config = dict(
    n_kv_head=8,
    activation='silu',
    norm_eps=1e-05,
    bias='none',
    tie_embeddings=False,
    init='normal',
    init_std_qkv=0.0283,
    optimizer='adamw',
    lr=0.000781,
    lr_mult_o=0.64,
    schedule='wsd',
    decay_shape='pow',
    final_lr_fraction=0.02,
    seq_len=1024,
    doc_mask=True,
)
Each number is 50 + 12 x the weight over its row's rms, rounded and kept within 0 to 99. Layers, rows and columns count from 0. The size before them is the row's rms in percent of the matrix's.

# layer 4 MLP down (transposed), 3072x768, rms 0.0214, rows 760-866, columns 192-223
091:47 41 40 52 35 43 50 63 57 62 25 68 60 56 56 44 65 34 58 48 46 53 55 70 54 66 71 45 50 31 52 53
090:20 54 57 47 34 53 57 56 56 39 56 70 46 37 47 47 43 56 48 31 68 49 40 64 38 68 55 55 32 50 47 60
098:62 51 57 50 44 68 79 57 53 55 58 65 58 70 43 62 54 65 39 31 66 55 51 40 53 54 55 90 43 40 67 46
090:67 43 49 59 70 42 46 45 51 53 20 53 56 62 52 48 32 74 65 33 32 57 61 75 50 62 46 58 62 41 56 49
093:62 53 45 62 38 43 27 46 43 46 49 54 76 49 73 49 60 44 39 67 61 45 50 57 56 67 81 53 43 48 71 53
097:38 55 59 52 67 44 55 40 54 61 39 37 67 39 43 53 51 45 52 48 24 66 58 64 26 41 47 51 60 54 66 57
097:42 66 25 49 39 52 47 38 53 55 48 49 16 53 56 54 48 35 68 44 57 39 66 51 38 56 38 41 43 41 35 38
099:46 53 36 64 61 47 41 56 57 47 48 46 48 48 50 38 41 29 51 56 53 55 70 38 50 43 50 68 59 38 51 81
089:56 63 43 30 25 60 41 60 43 80 43 43 55 58 31 35 49 51 57 47 62 41 61 47 60 62 56 51 45 59 47 45
119:46 53 33 46 35 65 31 49 45 70 41 45 42 51 44 64 52 53 52 41 43 33 27 34 46 56 42 53 48 76 38 54
103:63 62 56 45 43 58 45 40 48 50 37 61 67 60 58 44 81 36 65 41 29 38 68 50 47 45 34 62 77 55 34 46
078:69 45 46 52 46 43 52 20 59 33 34 57 52 53 51 29 19 38 57 37 42 61 40 59 49 55 77 65 46 53 33 45
083:66 40 45 24 55 58 35 61 50 42 53 45 40 56 45 41 53 76 45 39 42 64 53 63 43 56 62 39 40 28 36 53
115:17 65 41 50 64 41 34 43 50 79 67 37 56 66 63 35 36 31 56 45 53 62 74 53 34 35 49 49 46 47 47 32
094:54 44 58 48 44 53 58 39 46 48 61 69 37 51 48 41 74 59 56 53 56 59 40 40 70 46 52 71 61 58 30 44
095:44 58 42 79 47 60 40 40 70 41 47 40 62 58 50 43 65 59 50 60 32 38 27 54 38 65 53 41 46 69 40 58
091:56 52 54 38 39 75 51 43 78 59 49 42 64 45 52 49 52 34 17 43 48 44 55 28 69 48 65 37 61 67 50 53
104:44 38 40 27 57 52 55 62 68 39 68 50 56 35 31 45 45 41 68 60 55 41 49 78 72 41 58 58 58 35 64 59
093:47 56 56 59 52 57 48 40 43 50 47 38 52 45 40 90 58 47 50 46 49 76 60 47 60 48 66 36 56 45 68 47
085:51 54 53 78 52 26 33 50 41 45 38 39 43 27 56 35 38 78 49 68 55 29 44 47 40 55 50 45 39 63 40 40
107:42 29 48 41 55 52 56 43 46 65 53 52 57 41 45 54 39 64 47 56 57 70 72 66 64 44 55 36 39 58 45 78
105:48 61 26 59 31 26 51 57 47 76 33 53 52 47 46 40 32 37 55 55 31 50 51 57 50 47 51 44 47 53 79 51
100:53 74 63 40 35 57 79 57 58 51 54 58 64 49 38 52 51 50 41 45 67 41 50 55 80 44 38 46 64 29 43 48
097:63 44 58 48 38 43 49 40 54 52 42 57 66 65 60 49 31 40 65 54 51 56 45 41 39 52 46 44 37 55 43 50
108:60 40 56 46 58 56 32 66 39 70 38 37 51 45 52 39 45 37 42 67 68 35 43 46 34 37 53 57 59 40 40 62
091:58 40 51 47 59 49 48 62 52 27 34 41 60 67 52 44 45 62 52 37 68 50 40 39 30 47 43 44 54 56 35 55
111:19 47 39 64 62 44 34 38 71 26 56 56 63 63 22 68 63 40 38 56 50 21 56 41 45 41 70 53 49 40 46 60
098:53 36 51 50 40 53 53 57 41 54 42 66 53 46 48 70 70 40 59 34 38 52 50 51 36 63 31 63 40 57 65 51
109:44 51 54 55 32 65 49 47 34 42 55 66 66 33 63 51 53 47 47 39 51 34 34 70 53 41 50 56 58 35 65 35
100:49 71 46 46 40 43 63 46 53 48 49 39 62 54 48 52 59 30 46 49 53 26 58 50 71 62 61 21 56 46 56 44
111:44 55 67 54 43 43 39 64 48 36 48 46 54 61 62 44 79 46 48 79 44 41 45 47 49 78 36 60 41 40 49 53
101:51 53 59 60 50 56 40 54 39 56 65 53 52 68 52 63 25 59 65 65 38 46 43 53 47 45 66 59 40 57 44 62
108:53 56 70 50 38 30 65 64 22 81 36 46 45 35 45 62 32 34 74 48 47 48 55 59 45 44 31 68 28 47 72 36
076:66 66 54 50 78 61 54 43 58 58 84 58 48 33 47 50 82 48 44 63 58 57 36 57 39 53 47 63 48 45 60 54
102:48 56 39 47 60 43 42 30 47 51 52 48 45 72 61 74 43 51 49 54 44 38 60 56 61 25 42 32 58 62 45 53
106:46 47 47 56 51 73 29 49 68 32 45 53 62 62 46 45 57 57 39 45 54 46 34 70 62 38 57 49 46 50 32 53
107:60 60 47 61 47 57 34 45 59 48 69 58 33 62 65 29 37 35 30 46 44 44 39 52 51 37 54 49 45 55 60 41
073:45 55 50 56 66 38 60 66 43 50 49 33 33 25 52 39 51 64 56 51 58 41 44 40 63 77 66 62 56 42 38 61
101:53 48 34 62 54 60 55 48 35 66 64 57 31 61 49 48 50 40 54 62 61 41 43 60 51 36 51 54 41 52 18 53
098:35 71 24 56 40 42 41 29 52 43 50 59 40 48 50 49 34 47 71 61 32 57 42 29 31 50 46 25 64 34 63 51
100:35 55 35 52 44 50 62 71 49 48 48 57 53 66 39 46 63 55 53 62 39 48 64 58 68 57 43 44 67 32 46 55
112:35 08 61 40 34 44 48 38 60 60 50 37 64 62 54 74 35 33 59 55 39 51 58 63 39 51 52 63 71 39 46 48
117:42 48 67 51 49 54 55 42 60 13 57 58 44 61 44 68 45 50 67 40 55 63 38 66 16 53 57 62 47 31 47 44
090:35 45 49 40 55 73 64 39 68 41 64 27 64 40 40 50 51 53 55 27 58 50 50 57 50 53 50 57 62 47 45 53
088:38 42 30 60 55 63 64 43 57 48 42 63 60 44 67 46 34 55 44 58 43 73 32 67 45 54 45 32 64 41 44 55
113:50 56 38 30 67 44 71 29 58 37 53 66 66 42 55 43 41 32 49 58 49 59 38 19 54 59 67 55 58 48 63 56
098:66 58 42 25 51 55 61 50 62 57 41 79 40 47 39 44 47 45 70 60 59 51 57 41 39 57 42 57 44 55 53 43
096:30 61 51 38 61 34 35 47 56 43 47 46 24 63 28 61 51 54 47 27 56 50 58 41 60 61 60 71 38 47 38 60
098:55 40 48 62 44 74 32 58 52 57 47 49 60 39 44 61 44 53 40 61 63 55 63 61 59 33 42 52 79 44 54 42
105:54 33 43 46 55 58 80 54 63 52 70 63 38 44 49 50 40 35 52 29 42 50 48 38 26 45 56 24 52 48 48 60
102:40 62 56 33 49 46 67 50 56 40 56 38 70 46 39 66 39 49 45 69 55 54 52 54 66 61 44 69 62 34 53 45
093:46 49 60 47 50 66 59 59 47 49 62 62 33 43 52 38 46 65 42 47 60 52 45 53 37 62 42 35 38 63 52 54
099:44 53 63 50 45 46 50 48 63 57 49 45 35 25 41 44 55 71 51 54 61 57 60 38 31 48 49 68 35 43 65 59
111:56 10 59 68 33 47 30 38 30 30 59 56 41 53 71 54 46 46 38 44 44 48 49 60 66 68 45 60 57 61 68 38
100:51 64 35 46 45 47 52 56 37 70 40 39 61 51 46 60 53 31 48 49 41 31 56 50 57 36 44 32 18 73 60 40
096:45 40 55 48 67 49 63 62 60 40 60 60 27 52 40 56 57 42 70 45 57 30 46 38 41 52 65 69 37 25 49 54
092:44 64 41 38 60 61 54 49 45 55 46 66 59 44 65 46 70 23 43 52 56 66 39 41 38 32 58 60 50 55 46 50
098:28 51 57 51 67 56 59 40 54 53 32 40 27 39 57 66 44 56 47 41 55 31 50 40 72 55 20 20 46 54 54 63
102:49 70 40 56 43 58 48 81 55 68 52 58 42 70 49 64 51 39 53 51 54 59 64 59 54 30 57 60 42 60 63 60
112:48 58 37 33 54 63 44 51 53 49 41 62 53 31 62 44 49 52 54 32 45 52 52 34 57 57 41 56 48 64 43 64
121:75 63 60 56 62 49 49 49 75 57 59 48 65 51 41 39 48 60 48 62 33 37 47 64 38 41 43 61 56 28 37 49
085:49 61 65 62 68 34 56 44 39 43 40 59 53 57 57 35 37 36 31 42 50 38 49 80 73 46 55 49 39 59 45 57
098:46 24 49 31 41 17 36 76 54 64 55 65 56 60 70 13 37 74 60 63 35 54 47 58 54 53 61 46 77 39 68 41
106:56 48 41 42 37 55 53 28 50 45 55 58 40 49 33 69 75 54 33 67 60 34 38 53 65 53 40 44 57 61 45 63
094:59 35 40 41 56 55 43 55 52 35 59 39 39 53 27 66 83 33 46 54 52 59 45 42 40 44 40 61 54 42 38 47
105:18 34 47 59 46 67 47 63 60 63 40 46 68 44 26 43 55 55 63 53 53 34 71 45 50 49 60 64 42 27 56 67
092:62 39 48 70 35 50 52 70 38 53 33 43 52 36 44 68 44 57 68 51 63 64 37 43 30 38 35 08 48 69 64 38
122:58 48 28 47 43 44 71 41 53 61 48 28 37 58 51 46 48 46 63 42 39 68 37 44 48 53 66 58 65 55 40 52
091:76 38 45 63 31 47 57 68 46 40 59 69 40 46 50 33 40 31 56 51 46 52 73 47 56 47 48 33 51 38 42 46
103:23 61 48 43 60 47 49 55 63 79 54 53 34 47 38 70 39 40 27 47 51 39 39 32 43 46 59 44 35 46 56 56
107:49 41 48 57 49 30 44 61 63 38 62 40 44 47 34 73 79 43 64 29 58 44 38 46 62 57 48 54 32 44 60 45
088:46 75 49 45 52 56 47 70 39 60 47 42 49 47 44 47 45 69 41 37 46 47 62 57 64 53 52 35 71 37 53 63
101:41 44 58 75 51 59 51 26 59 50 41 47 58 51 48 41 63 65 62 52 85 32 72 44 38 52 51 61 45 51 46 24
097:56 58 76 53 50 54 41 54 35 81 51 78 49 65 69 37 37 39 55 55 30 61 29 43 50 61 36 43 47 61 42 45
096:55 63 45 62 51 43 59 44 40 52 74 53 39 31 37 54 61 35 31 55 37 46 41 68 62 42 47 61 59 60 59 50
087:50 67 53 35 55 35 31 52 58 44 52 71 30 49 32 58 49 36 71 33 33 41 39 58 67 46 65 54 57 47 52 50
085:55 37 46 32 55 51 31 63 66 46 48 33 67 78 58 33 55 56 41 39 63 49 85 54 54 38 63 43 16 60 35 63
090:41 47 39 21 54 53 36 63 57 63 75 51 26 50 60 67 61 70 17 60 56 43 44 31 44 42 60 47 61 46 49 57
085:45 50 63 46 54 53 42 35 58 46 51 20 47 71 52 66 37 40 49 43 52 54 65 54 29 67 47 49 62 47 18 61
144:60 58 57 46 55 33 32 53 50 67 63 62 32 54 46 60 41 46 69 34 64 22 35 54 40 36 44 38 30 31 34 42
103:47 61 58 48 38 44 53 60 37 38 51 70 44 63 50 77 56 63 59 72 42 37 44 68 63 69 66 42 60 41 66 59
096:70 43 79 26 48 45 36 47 41 66 49 34 48 38 40 70 53 43 65 24 63 61 31 35 50 45 30 50 40 35 53 61
107:43 29 54 50 34 52 78 65 52 81 49 63 65 44 57 47 63 47 35 55 51 45 20 52 51 51 33 52 55 43 68 56
095:55 46 52 26 69 51 50 48 47 50 49 47 62 59 63 57 29 44 33 50 20 46 37 46 38 59 37 30 76 42 46 52
089:61 44 47 66 51 05 63 39 66 51 37 45 55 56 78 41 41 47 45 56 48 34 85 42 24 63 42 41 39 57 42 46
115:56 54 57 44 46 34 42 40 57 59 51 48 49 59 37 35 61 34 59 21 41 57 38 59 53 57 52 42 77 41 59 54
114:47 48 66 45 37 58 40 25 50 61 51 48 50 38 63 46 39 44 41 34 59 44 60 40 78 43 51 57 72 54 60 48
100:44 42 41 47 59 35 38 40 45 55 59 23 43 55 74 45 59 45 48 36 47 57 50 57 44 38 54 32 59 56 49 48
109:77 39 48 47 35 69 34 48 40 45 56 45 50 27 27 57 60 57 41 54 40 48 68 65 59 47 78 60 58 28 62 54
106:72 51 60 33 49 43 48 54 47 40 58 50 39 59 54 31 61 54 38 41 38 67 45 37 48 41 22 47 50 55 34 51
091:62 59 53 45 51 60 57 55 43 45 66 31 58 56 36 50 37 23 46 58 53 69 62 39 37 49 39 49 67 53 47 64
084:54 45 50 48 35 46 57 54 48 64 47 35 57 65 52 34 77 41 60 56 62 39 59 45 50 38 57 50 42 36 42 48
103:55 37 51 45 50 37 48 57 42 42 64 41 60 70 46 56 49 44 55 53 46 55 52 40 60 65 26 52 44 47 56 62
097:73 47 54 51 59 63 55 58 47 52 61 47 41 35 61 51 50 69 47 47 35 44 25 54 42 61 67 29 67 71 36 54
112:58 46 81 59 59 57 44 42 35 37 43 52 46 51 54 59 61 49 62 48 50 15 35 58 48 44 54 51 47 42 57 48
081:40 64 58 51 50 44 63 40 31 57 61 35 62 48 57 65 75 48 52 70 34 63 55 56 17 61 64 67 43 44 69 59
104:50 21 51 51 66 49 51 41 43 39 46 41 60 58 44 50 56 43 57 51 39 57 60 42 38 44 47 39 63 55 34 38
103:61 20 45 36 75 55 50 31 52 42 40 65 52 58 51 63 51 62 55 55 44 60 64 35 54 43 54 29 20 48 41 39
080:36 44 49 68 43 42 58 72 45 36 36 45 43 51 56 49 55 72 41 79 51 56 36 38 44 55 47 44 80 42 43 63
102:72 45 55 55 46 54 50 60 53 57 56 36 45 59 49 74 52 58 53 58 62 63 57 45 51 62 38 58 55 51 34 53
093:37 55 57 52 45 41 50 38 59 53 72 49 71 37 50 43 56 60 52 42 38 49 46 66 34 64 50 38 45 54 44 55
108:58 35 34 45 49 32 41 45 49 36 45 51 40 45 50 54 71 37 47 43 58 52 33 39 37 63 49 24 52 50 27 47
120:60 48 45 48 29 52 41 53 40 70 31 49 69 40 58 61 47 54 78 45 57 67 53 57 39 48 67 58 34 61 58 53
095:58 72 68 48 49 36 48 50 34 64 47 41 67 56 34 56 54 58 50 79 39 34 50 65 41 53 58 58 48 60 45 48
089:31 64 54 49 56 20 63 29 57 58 32 44 47 53 56 46 31 59 52 62 43 71 33 53 43 79 61 37 28 36 45 47
110:60 51 36 50 52 50 37 29 37 42 21 46 37 50 47 37 38 39 62 33 49 62 58 70 51 49 58 52 62 73 32 63
094:50 57 55 34 53 17 62 57 57 68 49 32 55 46 46 46 51 45 68 66 45 61 27 52 38 49 59 35 56 48 38 47
# layer 4 MLP up, 3072x768, rms 0.0378, rows 761-867, columns 192-223
091:46 46 55 66 30 44 32 59 55 51 36 48 44 66 53 56 74 24 77 50 35 48 54 45 53 46 54 75 57 49 54 62
102:20 62 55 42 53 36 41 44 37 42 38 45 55 40 72 56 40 42 32 49 39 40 65 47 56 46 33 42 37 53 32 50
093:56 47 43 52 19 60 47 50 43 40 61 51 56 37 51 55 66 27 63 67 48 43 47 26 28 33 36 57 52 46 45 47
101:33 66 60 44 52 56 47 59 48 61 30 45 39 56 43 50 44 63 30 63 59 79 64 54 63 74 28 76 45 55 64 52
100:68 68 36 57 59 65 52 50 51 53 58 52 49 38 46 50 50 67 38 43 63 46 44 57 58 37 43 39 47 55 59 21
098:44 77 78 52 42 56 66 65 52 43 65 58 83 57 46 59 40 36 44 46 55 48 65 42 53 55 57 55 44 61 65 55
102:50 67 40 40 59 66 67 60 63 54 70 48 68 60 40 39 39 29 60 47 42 69 60 65 53 59 45 60 49 54 52 55
097:35 46 53 65 65 30 42 50 36 35 47 55 54 50 51 63 51 45 59 53 78 54 21 74 54 50 37 49 59 35 37 38
111:24 45 59 32 31 32 39 57 43 48 69 24 51 30 50 44 36 61 61 51 58 63 44 70 66 57 60 49 58 31 45 49
097:54 62 86 49 47 40 55 68 57 56 66 54 39 67 74 38 42 67 64 45 46 66 42 62 44 49 43 57 35 56 43 40
092:46 55 72 84 58 49 50 82 38 48 72 58 72 64 51 41 64 51 66 45 56 63 45 58 52 59 18 42 43 29 47 47
094:55 59 54 78 58 60 56 48 54 49 48 55 56 51 51 71 61 39 45 54 56 57 46 64 61 37 52 58 51 60 29 51
106:54 54 27 61 31 43 43 53 49 53 38 30 30 56 45 69 48 64 63 37 54 50 50 61 36 49 31 53 33 55 60 22
100:59 40 31 47 52 39 40 69 35 59 43 40 60 54 38 58 60 50 68 28 73 37 79 58 71 49 30 35 54 50 42 36
096:54 75 54 35 41 27 73 60 50 54 55 70 66 42 56 39 46 47 43 53 54 54 41 46 36 50 49 41 59 56 34 21
095:49 61 52 44 48 36 47 72 28 55 40 39 46 62 59 28 66 49 50 65 50 52 67 46 40 32 16 43 43 52 48 66
107:44 52 61 46 58 65 55 36 45 60 42 55 54 27 53 59 65 30 43 42 37 53 78 30 60 33 42 54 38 53 44 42
097:65 37 44 52 37 65 52 59 48 48 57 62 35 42 63 51 50 43 49 54 43 56 39 57 55 52 28 64 41 67 33 52
095:51 58 61 46 64 54 63 43 45 44 31 49 64 58 45 63 56 49 55 38 42 67 44 59 50 36 54 74 38 59 56 50
103:65 47 67 40 51 36 38 69 44 33 42 61 48 43 51 37 36 65 55 39 29 58 63 37 50 59 29 40 40 54 55 58
103:65 70 78 46 67 58 30 29 50 39 60 50 39 45 58 51 46 75 49 70 68 50 36 62 68 78 43 52 53 64 20 55
098:51 52 73 50 52 47 14 61 40 65 58 54 54 52 42 73 37 40 37 50 62 63 59 63 45 57 51 37 40 43 48 50
099:48 78 55 58 54 37 42 54 50 43 58 38 14 36 41 40 53 87 26 42 34 61 55 62 56 61 42 60 43 50 25 67
103:25 34 54 48 41 48 34 32 38 59 63 48 51 52 64 55 38 55 47 69 70 49 40 51 61 62 45 65 41 61 60 45
097:57 52 56 80 59 55 52 43 47 45 47 37 35 41 36 61 65 57 62 57 33 45 63 52 65 21 48 56 53 65 59 52
101:57 68 54 70 58 47 57 54 36 62 61 34 38 56 70 43 42 58 61 61 43 55 37 41 52 74 44 43 39 48 35 56
100:33 78 50 38 46 42 59 36 42 55 59 50 48 52 49 44 57 62 61 52 51 34 50 60 48 67 60 57 52 47 31 47
102:19 59 55 23 46 21 34 62 45 54 54 34 66 48 67 30 49 42 46 41 46 49 76 53 48 66 41 42 44 40 43 32
099:46 49 59 63 72 45 64 60 73 73 39 38 43 49 57 56 63 68 49 63 40 49 81 61 61 42 54 80 53 61 62 50
105:46 66 56 63 61 46 37 62 66 68 37 54 31 56 58 39 47 65 62 32 60 60 65 58 73 66 43 68 62 51 50 37
102:35 43 42 60 32 63 49 43 38 64 63 63 50 36 58 34 48 63 61 40 56 54 62 54 53 77 49 47 39 60 23 44
103:38 53 48 49 60 36 44 35 60 68 57 59 35 49 67 33 60 52 50 64 34 51 59 46 40 53 39 66 46 66 47 57
086:34 24 41 56 44 34 77 64 37 58 23 34 62 61 48 60 25 72 65 43 42 58 71 59 44 54 53 49 37 60 29 48
100:46 52 56 63 64 39 29 47 60 41 42 33 57 30 58 46 45 40 34 45 55 42 39 63 39 61 49 61 45 56 63 56
101:49 61 56 64 53 31 79 43 30 70 43 65 58 73 43 54 50 56 47 42 38 41 50 41 52 65 46 55 43 66 35 39
106:43 59 60 65 45 26 66 42 49 43 31 51 63 47 44 56 74 56 46 34 63 59 70 51 40 61 47 48 34 67 49 67
087:59 66 33 56 48 53 38 38 61 63 42 57 70 58 41 53 59 36 50 44 46 54 62 56 54 43 33 81 55 40 29 42
097:54 31 44 63 35 49 81 53 47 44 61 58 52 21 62 38 43 38 57 43 38 65 46 43 57 47 48 75 56 49 44 60
092:74 36 59 69 55 57 64 46 52 53 60 51 59 67 13 43 64 31 55 25 59 60 41 55 44 45 36 55 51 61 48 53
101:54 80 56 36 39 58 53 51 39 48 34 55 52 46 55 27 62 37 39 36 57 64 73 39 48 45 50 50 35 52 51 46
098:43 56 42 24 41 55 17 65 28 52 53 52 46 43 71 44 40 50 36 53 63 45 51 59 61 45 43 52 36 42 35 47
102:52 45 57 44 56 68 53 50 41 50 59 53 63 45 35 62 55 52 22 50 48 63 73 42 74 40 43 52 38 60 59 56
095:56 46 54 57 49 41 46 78 60 57 59 51 39 41 21 52 74 52 79 54 23 55 67 53 39 57 36 44 49 50 33 56
092:64 66 64 50 40 35 43 55 40 50 45 46 52 50 49 56 62 63 59 41 57 59 44 35 57 44 46 41 63 51 48 37
107:59 61 81 59 46 61 52 61 53 61 43 42 57 52 53 39 32 50 53 34 59 50 71 57 41 39 66 62 53 35 35 38
108:42 66 72 51 26 49 35 34 46 49 69 55 31 51 59 51 50 41 43 41 60 66 44 56 46 68 39 42 52 50 39 62
102:61 50 51 60 49 34 70 58 39 47 38 38 39 44 53 46 34 69 61 42 54 64 27 43 50 55 50 32 55 55 65 40
104:37 64 56 56 72 80 48 48 56 63 55 41 55 56 61 43 33 47 57 39 49 53 26 49 65 75 32 52 60 71 61 41
100:57 58 77 31 42 36 40 54 62 73 27 36 32 63 51 58 49 39 51 50 57 64 78 61 55 35 37 71 37 38 64 53
092:67 50 61 70 56 48 69 64 68 54 58 68 59 59 46 44 77 36 48 56 45 48 53 37 53 52 51 33 48 66 35 56
095:60 56 45 61 58 65 38 33 47 40 46 48 41 57 60 52 36 28 34 43 25 36 69 46 57 29 33 47 73 57 69 45
103:54 54 49 63 86 60 50 58 54 58 62 58 55 51 67 60 20 39 46 72 44 61 53 68 59 58 38 63 56 55 44 50
105:40 60 57 51 46 49 35 50 47 56 79 54 49 60 70 46 32 58 50 41 59 58 41 71 44 56 57 46 61 57 28 24
104:45 41 69 45 46 61 49 38 42 46 60 61 72 57 59 20 64 75 37 74 31 61 47 67 53 54 58 67 54 47 58 37
092:73 61 35 49 53 50 40 52 44 49 49 72 57 34 57 66 44 25 12 44 47 35 59 44 51 50 24 39 38 72 52 39
095:64 49 72 57 40 63 60 59 43 60 52 69 45 45 39 49 43 39 52 44 40 53 50 44 49 55 57 47 61 50 54 61
105:68 61 55 64 52 38 24 47 49 58 77 50 55 70 57 66 57 56 58 33 33 38 63 64 48 64 50 43 41 52 62 50
104:28 46 71 71 69 50 69 51 46 59 35 54 42 55 54 45 34 48 54 68 29 67 51 55 56 91 50 76 43 47 53 19
107:56 57 57 43 51 53 44 66 51 37 19 47 46 60 48 50 52 38 54 33 47 51 63 51 27 43 55 59 51 45 49 51
110:52 58 44 36 35 33 50 71 57 46 67 40 38 63 68 66 49 39 68 51 71 55 82 61 56 52 47 70 37 45 28 34
091:56 43 23 61 48 45 43 57 54 34 51 52 34 46 50 48 44 51 55 64 45 55 67 47 42 49 59 41 58 70 42 54
093:59 63 67 65 63 65 33 24 35 40 23 68 62 53 42 74 58 61 49 50 68 45 64 55 53 64 62 67 51 37 24 44
089:36 42 48 39 47 39 65 69 59 44 50 48 36 61 68 52 25 32 72 12 67 53 46 52 50 60 52 45 68 33 60 27
102:60 54 47 43 53 27 57 52 63 55 56 51 42 37 45 41 45 69 37 70 41 43 51 53 54 49 49 77 64 55 44 48
098:51 23 38 66 68 26 58 53 24 40 30 45 40 56 54 36 58 43 40 43 67 68 46 42 56 53 46 35 19 61 42 40
103:57 59 54 40 58 60 52 53 48 47 75 45 65 64 40 48 63 57 64 59 42 68 52 54 67 47 55 59 18 72 44 54
107:72 53 34 43 62 47 45 53 33 67 57 51 41 57 67 49 32 71 59 43 49 54 57 44 55 47 65 51 56 27 50 44
091:44 50 65 33 36 34 52 32 55 64 88 40 59 61 57 39 30 54 38 54 35 59 45 46 51 56 52 53 39 80 37 42
099:44 44 56 44 24 50 60 47 47 30 36 45 43 55 58 25 44 54 73 45 62 44 46 56 38 49 56 66 51 63 55 45
101:51 73 48 56 64 62 56 39 63 56 53 66 64 41 83 26 45 78 44 61 45 50 75 47 54 55 37 64 45 68 48 69
107:57 65 52 75 57 47 46 46 56 54 43 40 35 63 35 46 58 41 77 50 50 58 52 67 60 45 50 49 53 50 53 42
101:66 61 45 52 63 38 59 50 52 44 57 48 39 59 57 54 37 71 27 48 56 60 46 53 29 35 50 34 43 38 51 49
098:49 42 49 45 66 34 46 56 46 57 50 55 58 55 36 49 45 65 41 36 60 63 59 59 44 49 45 57 55 73 45 54
104:68 45 54 55 52 27 35 45 42 31 35 56 30 53 58 32 40 61 40 46 63 51 68 41 56 52 73 61 40 66 47 45
090:39 34 79 65 48 70 66 48 46 68 57 40 57 52 53 19 40 53 51 54 39 46 43 55 40 53 42 65 64 28 45 40
100:53 50 79 45 49 53 45 50 46 58 56 59 58 55 59 47 48 66 42 56 62 74 60 45 45 52 37 66 40 39 68 50
104:41 64 61 50 41 27 41 66 58 43 50 38 42 46 63 57 50 53 43 53 64 59 60 61 52 34 58 77 61 47 39 40
087:68 45 49 47 57 73 67 53 33 71 67 76 56 52 60 27 68 60 49 58 44 39 49 47 50 58 43 43 45 42 70 47
114:47 47 54 61 61 69 62 49 39 35 21 45 55 51 35 51 58 53 38 53 30 79 72 54 77 54 37 66 73 59 49 43
101:81 51 59 32 68 51 44 54 62 63 36 60 60 56 65 46 48 31 64 64 32 67 55 48 53 34 31 55 55 69 66 58
101:45 35 46 32 39 47 52 46 58 49 46 45 42 61 47 34 42 40 38 52 44 65 57 62 42 55 57 44 41 43 62 57
103:44 49 50 24 26 42 50 53 29 54 51 61 11 50 64 30 57 29 38 40 68 56 89 51 64 51 55 45 56 67 41 49
096:68 73 53 59 61 46 57 56 63 70 47 41 35 66 57 56 53 61 54 37 55 59 68 48 63 36 57 46 64 28 53 49
095:58 46 57 39 61 74 46 76 44 70 58 43 76 68 53 73 62 40 45 36 50 59 71 47 73 55 39 46 47 45 41 53
112:66 72 59 52 48 35 32 47 46 63 63 45 32 59 66 49 36 51 68 66 67 65 66 49 64 55 41 72 71 45 29 48
104:35 46 53 50 71 37 70 45 57 45 60 53 56 42 52 46 55 75 40 62 46 49 56 35 56 70 54 48 43 59 54 31
107:47 61 39 66 63 58 44 45 60 54 38 47 39 57 64 47 51 75 33 29 58 79 53 56 50 59 41 62 44 43 58 45
094:55 60 67 52 51 49 47 61 67 59 44 38 63 63 72 43 59 58 45 60 56 65 39 60 44 86 43 56 48 52 37 37
103:45 37 63 51 47 30 36 40 44 58 69 34 30 46 54 39 56 61 53 40 38 64 69 49 32 56 41 48 30 56 57 60
101:37 53 65 43 64 47 43 56 46 39 48 51 67 57 65 27 60 69 58 39 68 66 49 60 60 48 73 42 52 41 40 36
092:41 63 56 66 71 53 47 43 58 45 63 57 47 36 44 57 29 33 63 32 60 61 56 62 42 65 36 55 62 52 31 40
103:69 42 63 42 25 47 47 50 49 48 48 61 51 36 40 45 36 56 38 46 60 56 53 55 43 37 53 72 69 46 66 39
102:60 57 56 41 57 58 40 36 31 62 42 46 71 64 48 47 37 63 32 52 56 54 96 29 53 58 49 50 47 60 40 57
104:48 66 48 46 62 55 63 47 71 55 33 58 65 47 40 45 53 60 51 32 45 63 52 61 41 51 53 68 38 62 43 39
093:58 43 45 44 59 44 37 50 55 61 20 58 40 46 48 60 39 54 45 22 48 51 58 56 70 47 40 80 44 43 44 53
105:67 45 65 62 40 59 50 64 52 51 57 63 54 54 67 45 51 57 51 51 59 49 56 59 59 68 41 52 59 40 39 73
102:56 57 61 62 26 53 42 29 50 64 52 43 49 50 41 53 51 37 59 53 69 40 53 69 47 51 33 64 39 43 54 44
088:55 55 50 68 49 46 54 43 50 54 57 59 48 64 50 48 29 30 70 32 59 56 68 64 47 48 47 58 46 62 20 28
105:59 28 33 46 63 64 30 41 35 63 53 62 62 39 36 49 61 71 46 50 31 66 33 47 74 51 22 62 41 65 72 54
100:74 43 58 22 52 38 43 27 58 68 51 26 38 53 43 31 56 54 54 69 54 53 60 54 50 61 53 40 50 51 42 44
112:49 31 56 51 44 28 53 58 43 45 34 52 48 58 59 30 46 61 43 33 64 42 62 56 43 64 43 44 46 30 42 33
096:54 52 37 39 68 34 63 71 72 63 41 57 53 64 56 40 66 66 51 42 41 34 56 46 59 70 51 66 67 27 48 32
097:42 41 73 79 54 57 50 53 58 49 67 42 37 65 63 38 51 50 41 24 55 57 54 47 59 32 47 59 42 49 44 18
095:62 28 48 51 28 33 54 67 52 58 44 52 28 61 55 44 46 58 47 51 43 61 57 51 55 58 32 40 49 66 35 55
109:51 52 57 54 59 54 77 53 43 55 60 50 27 46 62 60 62 75 62 45 40 45 48 57 69 49 50 45 60 74 47 49
101:43 53 31 61 30 35 33 51 53 35 33 52 53 40 66 58 45 42 43 67 78 41 59 37 43 37 61 45 71 62 49 38
095:51 52 51 50 59 39 53 59 31 61 58 61 56 66 57 45 41 34 41 67 30 43 30 42 41 43 65 55 59 47 44 43